Part of a small language model's weights.
Size: width 576, 9 heads of 64, vocabulary 8192.
Each number is 500 + 25 x the weight over the matrix's rms, rounded and kept within 0 to 999. Layers, rows and columns count from 0. Numbers have three digits each.

# layer 4 MLP up, 2304x576, rms 0.0347, rows 222-266, columns 216-287
458544512535541491489505498532505527515464526515506518494512476489525466475538489451496462488472519509525499483510470524506522472520525527548450514496502501537507474508469546507513508516481496498498499517516499514471
508519529485507520517528486504507479495489483503533509500485479476531477506486479464518482517444470496538482494460497487464531490511526530470528496478457528515477514495472509531512470512523490503507477438494472506470
534490513528578506493466527467482513481501516489504493509498521518451494469484503466456471491468547522472518534503496493484547526503486486559520508484488494514494467505494458537509534521499481542490457506478481498522
455464514516467519536556517496503494510504554501511468480495507556532481496527457465465532492488465497495547495509518507521520481503482525484552503530463496543493492454526512472495516504471553515500521491538562497528
506491515492521496536487486470524514504512523503506502438504488488532552521507499512505495505488486496486527531500502537440476466484494481521535537552530479510474516499485504516481516547528491443461501513521485513522
507510458555497507485506508506544494460494461537463520519455524504532512483491480515475504489492499453490522487501530484522527502527480537514511510494495523485503465488483540522494472497509478486514487503501497519542
465483488491514481508505518484449472461499540487494478524524514470524485511529488501483520493470486530488497471497523490503509502537500473502537516546508573495559508521511511504453488499487477511542496571527472491488
492509475518526537458505531498517483564492479510500439482519504460501511499529489481506493543515493516519517505500534492509485499527513477506511513499473509510455490479517536485519465485491495507470497509523538489527
533483509478524520491525495485512505518494503506496503484513487516528489504471486513493512483508476510510489516507515502510494516523486502493493505458489483474500511511494465525453524498499500476500492537508530507492
516518539492503486524528487509490450470489526492495489502528518512516506518459500454488494504514476521516501514495492524543477538520508465504510480529506470480535432463510536470505511519463519517489511537471532487475
506523536498553545493535508522492480518465511524524509490538484581533512488508525478484504501508471530492520479522476486539518548511537517495530525509471497498524535460471502492514482455450491484438483545481516467490
530520491524517505469503511473522464534509528496510506500494487567507533529493536475487509560557474475498512500505480499459456468493529444508454471527560483509464533506478489547529495510476469513488513498518511536506
457499491491540484459523515473495522517455449496497485522514513488523496473508517544482513499484512501524533547478457557533481476489510509500497498494570495549575505514480480541505476509494478509506427513526476486470
465495479474508513523587494492491493527524507506441478520480491497489504483471533538514511443495500491487476522482502490486511526478491435496509522511467496481488533516487488466455493548538458523483473463547520563542
492482527487512546525520494468495483505507521505513485463517494497470532469505541459512469526517486462503511524501469472484467515500467490501544537504512513504500496506478504479505503521473510500499531509493519486511
473521513490484501489502535442487531553488547505484500506478505471472543477481507520533459548491505503479528482485483494476473457486443530549531501497553479530509458508498489542499508512493515457522529480520479525494
488537519529504489539547491474458510519503552509471484482518478504467539481459512505487486478469519467503436496515540488492486486511536487509505501517507533477487480505519525503490535488506476479498493483470496542485
493448522544554560510536461474519523487454502521546537511508533480482509515468487516474462545518478494478518516456512535469472518492488533515519496562488498515494495498511498519510502507532449480524518484529480504491
480507528495497506507509535512524492490447530517494507446529541554543472526511473489507481521497544528513486498521463522504493507516531458494487468507535511494516474487520475516476468529518489517466490478540528515435
469486494471521498526541501504481487506502520498478495483463467485512512486487493514546487493539513521511518527486488520466520522495451524520491484481541479524470501515458486503481458521534496513512504534471539528509
441514536503503480475487450477450518519522539510502475481505473524485524511469492502484467463560524488495467567482464509463556527479526525534487465495494489487524484454481486511507512517490504551443511467493541535514
495471472505501479537472480524507476479429517544530500455535488488517547546496496542507495485516538475476528489491472503463525497545491509487490501456515498504530496443480496480517482514522489494494469500548490508502
499520529468518457488487473470497478552479537505495499516452523513537496489440479514530483511501491479484492481495540455525479449528550489506478509522519512541504463478474447456510519553503529453528445485510447511525
509585518487503518518501539487537516518447523508522499483461532518521471573466501479520485515465520486466501518491540513527502494507497509538491533475535530481536509500459509477505497455470500478483512453532488532459
487492490506516496471515492467463515477492486579506473509505457476567474520505469488528522497490508513491452515484476487507465519493485522486498535491476537504494511476533492515464496504498503526475465533483486518487
468486504516523525430502493499528473500484500506490507472497517524497501508461498513498522508493473523531507563512497468434512507482505531492502465513472485493526544486497517534488496499478473486464550504454521526500
533538532491495536454472521474478512474488528482541495504514500511548470536517536465487498501475520503508471510498483517466543507552498481515469454502509507525510485526474477500468483506484465505491441483539475478494
501486486498532537448480543524506442503525513563488485502482455482482486499481505470489481487556476490503458573494495488541518481506526521494515546497497495515495491436501489478474513548483558474474489482498508501460
524488497504461532460511494502515462525454504539512491522492479541556519503503527461461496482479496487468497471476515524490512541524522518487506519533524528485518499493470537507458540515544467494469427516470500501440
495477477528487500508556471520490482500514503475504494493495435543462511500519521516503511528436476538514512462508531495537425467514473540540472523496471530510500538469476467545494485541488517475501521457484516485510
505490485531507469495521492508497502497525507484475499521442524504507540455535518521525513480483512497472496544522537511478507469525500540528486512467498502554492483508504465485470433538443467485507484469528509469487
501493535520500518514537459496487477449486477466486505468492477511571503530517496511496515454547485464454468519535513516493533507550498501500498525486503499502475467505493489515449519489499527508489488519527523477487
466503531511498468506469477490506469464507493540512522507484537507489499522468515465491528521495483489525550521499460504517517501501532484521544508512501507475534490504479511474469500492533475474503516510528568496501
467494472529491517508525492487507499534488497487499485487463483537490459525495503530500458505496497462500508575502451487494545555466522514480536514485511506520485458518479494509474488518470492509517516496482516507521
473498484520523512500484520493447467485507566505492527519490517465475513476477476480528493514516511483578499538471497505524532477519461475523530495479522503522480463478479513500498531534533504477519498515520513483504
457486468509474513495514463456522497530494544515520516510480492458520533488479463478516435513537456532526513497482512544463470516480493563516562557520515528499522506471490498508529465463480550516448514498504535468498
505518451568461516510483526512523477485485506482469466527490510460495539522460470508563450466481467489466528524529477528494490488499489495507494515487497513470549508502508534489505496494530497475504506499531544530518
492511520500529504461537484541507489496517514506533516480576463492511484516449532493531470467546491488510487504472469492510521513479487470507522497506522463525516466483469524550482513491501456499493536488523496530515
508540497505524544502537516520503490486488545504498467505484503478477535509507477506494516530470480498522490479530454485485507470488489483543523462470536501482504521493498513498490468503502549485468537496489485465443
453516523533510489485513532494483486509492503509492529484532515488491483534501444505506482465537455463477571475473516463510508473528526508522498500550484529525457494521466489498515517525506484541447493462444518485519
498479501533484517469499516487485509525512542513511468502499491467539499484519491518466522501486523529482519528534519489486467527520427525534497479517522534495515509474478522480509476498484537507498448521496494529481
498495477520500471486471477487492500510490483525528493455500495537509488517501489485474493504437517496510474479511456495487487514526485509496534465493518506514501534457514512501461500515482499512515527487543471509504
548462538507492513526519526508442492554505478551452514506482563533479529513502524460500486564477515450527470566470475524485490499532480481505493479524527504515494441515514493518490494501430482507473491469495487532470
500524518492523549518501503509473526519479490497518488515493475482520510504476521500505499529528469482485507526476471520527502480503495510527538464519516528500493495526510514508430508510513467461463529542498489556507
509503490537525500476480508492467454475504490541523495517502499520457496491504507527491531492497536493511506509507494491483474490544531538498479531478510463518523496526526473522495454494538468527492489518536506520478
# layer 4 MLP down (transposed), 2304x576, rms 0.0458, rows 222-266, columns 216-287
519470495488487507517511494526449491471513506523477511465504521510517482466509504461475480520498498481550448498520486485518518515558471524535509489504529465489546480457537513518495511533523531521496510508491503503496
505490509492514496511433489516535470487499515494534544535496494472458497458506508483505536494530498497487518468536488486518481501541476480492526508518496509466498521503529515473505493509478511524480480510501507508493
483486531458472470518523507513480470505505519526527524530490431493484484497472531519509501545531471536470527495491493488500464504533518552465507540527492530486491542484458544504515483553438525495522499484539489487503
440527521493500507534529513498499479486508496497521475535496464469511510513496474498471516483490474511563514473519518538479474483498536492566496476485547501530511487487535523513460514474513516474526510469499527478523
481515456509516480498497522498483489492506526505520504508446492519525512434486489502486514462518484526511449467524504494503505511563519479435486491532545547513505467496493458514491508507516478545500470491497486465516
523443501494464483549508512486467544571514542448491526460479530486526511477505505509470532498459496528506516516469501510498495458495502507472521506498468518470479534510507464499466529505473443472557490472494450505446
490520490550475500538450484488475496523504470450507485494502482503518483466496492504516490495525492519496535501496488464517472515572527471493486505479485495461472530510526509532520526508537509483494524540470531457463
502538516529500485522496490537487489501504512494519468511504495555466475512480485525517480510511523517510475452518468504496514495543534495530495474500540482508451473490483475461483521519508473471523500480505463485533
502515481517503505497520480510525515551529483484502511502484474511460524465530517497496494492520528549491485531486495494496510508469525485498529471531527528486473489480524490511569497514458514472502520472489457484488
449511525502516467516533514495492522507572489549462477501493531540523506525493526478486471485517506511499480466509529456483490489525509436519449514521499473427453504545538486507480480491486512480481460507458479519505
475537495539464485497494502489512464489547519501495516498465473507470475498446522471498543505488501478505503497465491458480486524498425471509531455466493496481524534502491461490456465544487509506504505461486506493449
474504478510523549515438512499513490511558520487512505473517466499498509490517519543526511480461514521489500466476493506523513529461524544451473529540548498532480521532530500482529438526513451527477502500510492524509
508558528470507501459479512518543502482496520464484496515442478477517469456512481496511494513521483491506512490463502504486528486545475481482493482493478452528493517516526528486516532561515531497497514493542517523465
511515444495497455518509516519511480530525521521483479507476453549509493501488470524540498418502538468472502502518519502518481503511532489497502496477489548547494508541451492513483494438482512464508526510512495493475
478494475503540523484480533473462519516522530533474520508515488505530531491501476533474505490492515471527501500453478459549486478514524504508489481453538488533530528476523497513503514467497524500487508541487492481483
491547531517484496499506527562473516503493515479484549491502511522546459476528489504508528497489479501432466472495528490478493471527468505479527475506546528478525518489469486439520498484532483511506535502512513502480
468489487490472468513521567496460475508514483514513511518457491475471512506510530500514458482527520511528494516454510448497514462579506484481538485485485501524474501524517492503486488462524509480509473487536508474522
535489502486484507523507483477540521475501500473508482546501532525485470515467512500521493499474445496482495486504539508478485544463506470481503493506510523532511483526484483483574485498515487479482548494516522502511
517511468509498506506521535501492543530479484527488472511509486527489490478530492487493505484499488514526491496493474508535481532527519502516483506505509497527488542479468515462422465492528511489517446491477530494486
515531512533489507508512485514466497493524540514527500510417488508512473514512519501465512513496528519481502522502506520493512507526528473504502515539513478494527482560510508535505495484477489527540514510529504527521
470521530496499477479484535493500493504516522456546589513476510500522514550490481491481498497499491444490472486496487454512512525484501540493524513500409495516538534528498471490594493509469455522479463466498486488527
515482510440494532521492520505483495512459517483537509514514475505501503472511501519510504511514485525522506498491489488505527523528493498491521508589512463515490495510481466511506484537509481510539499507516488488492
522474507445486495498502576462476510490528493494499539526479477488487525491466516447501503540513466540500495498485519523500508487503559473501520484485480515522494504527529500513515501519499533535524487505534500488507
506491532546483527484504544510504480487494521490438517523512488523515485482487551513472517467504527495484508509524525522475502460530532470509490531497509562558519553518500505489476427500479508533487516478496503482516
515522500482534499476519460510476520485500518487485522514528497551486507495476473491496496471501509521497483465479470527490532540507488495517481507486486484471558527538505566499488509467484496505520509504531506498511
524516510507507489533550494527478494489467482468527453472466463500485510504491488500499482531495528504497545512516473526488495469521525511521478463478488481479466495532494512529488493534464501514521513492485523442465
453480534519520492504522489466497489523493463475523504473475474496535507496502460528510507573491435507482516483503486473512551467515495482515518532491513557464569477522500457501477497486513519505501508536500539508463
464501455469517459495526474508504514525467505551489499515525484524472522473513446504466516553487494483478452503521509483497499488539481531489487516501478466498532460517504476505491532510500523509462479511525517478466
565501509480493516512518494501542484520492519510511485496521507526550474426518561476493487523432502522478456497463499518527540487580515474436567460539496506485465503519477483545469546416472481527468494507540467459439
546524510515485508476497506503468521487520514467488518528506482489499510492507484476501538521495491511540504500532473543495461501539559511486464464522493485537456542519515473514488500486506529501491479539535530488530
490424486483504492510521502502470451498504511477489483510475497505512494471516522511502514498483534497495497541523519500516493488575532470466475528505492499443503574485509519474470525513468476537484480494461472515510
499506498470488517498463487506488499494492550505483493507474547476485489487482509507488458535502517532504496484484506479540499493489509482534466498514526498473507506510510526535529508540489482525499457514492482552455
478526459512539518459510521479520492473511484475521511575508492526504475486526458493488496409490492527510484513483491499499495534409493493515471475494496489552489510503540516504475467477458492507520521518485513417448
544512498467465505498524479519504491538494516506526482543471520500505493507488519519505518496526507528526493533505512508489455454500468517528498520497483481451436539509565498500544534475518509511496486493477491486473
484495489509528499482478565473498518522466519495530537484485458498463512486511461463489491497508553483519498536455494510491521529501474529494515551523553457494516468521517534488492534515499531507548461480518500495560
496488485448488521550487501449477518509460500518520509513498522502565497497479477464457476479524498503564461481487492554525495522477448510503502456470514497474537489521537478526489530464519488466514512498478496514455
517514522501494516514495523485480500465486532507512536457480501564461488492517461475522484494457474487468486487471508501478499487556491457524518499505493489511504497490505512529473531504529499537470508459520463493477
504522495510525512520524466470515501475493483482507475503521517518513476509512483486498520524508509472478487515488488469471494529418468499508499472513458526519498579500502506479479470488471474524522531471505479470540
507488524464444473522506486500543536516512514495496516538471480522503527492539507503511487512506502501497483514515544509572500507511465499454483499471468494526507479489456525499515505551445519538488449510512532495489
485576455462486550537492432466522542489557494485515498508468521469499503510523498508523471478520476504483512515523467463484504522582542529496453479496476513500511492576548460525524487452533529484516515507487515490481
479517548507510513440499512484475496531449498538499516470515479514535547525521481460478470472494475493511483490505509518484488556521467472484545481541522493482455468476507502488432521506472526510475519576535479500522
495478485478516502518473510480502511494480509494479506534509457548473528514468522514479511459508482487474509530467512459545515523491551495474490531493494454497499484486469527493524528488491494522544454496487521536515
473479501478504498492538504500531478499451519500473498469455486529482492542471479498492528492481506528538500470519467549539519496515489508479439452526516517477477512442467517508474470480517481509515505531492500511476
495521537513507467518506503514543480498488521499508477493455471476444464498537515468500469491506471524503514488500461542449511480629493476513512531498518528483487517504512488508490513493531515492491500447480489527496
545484541527500493518516503509532500480488467498501537547502496492549499496490476498524451537510462547463475537509501481517484518500451504487500473506495528480519460482486514495505528515507504484458497492519497529529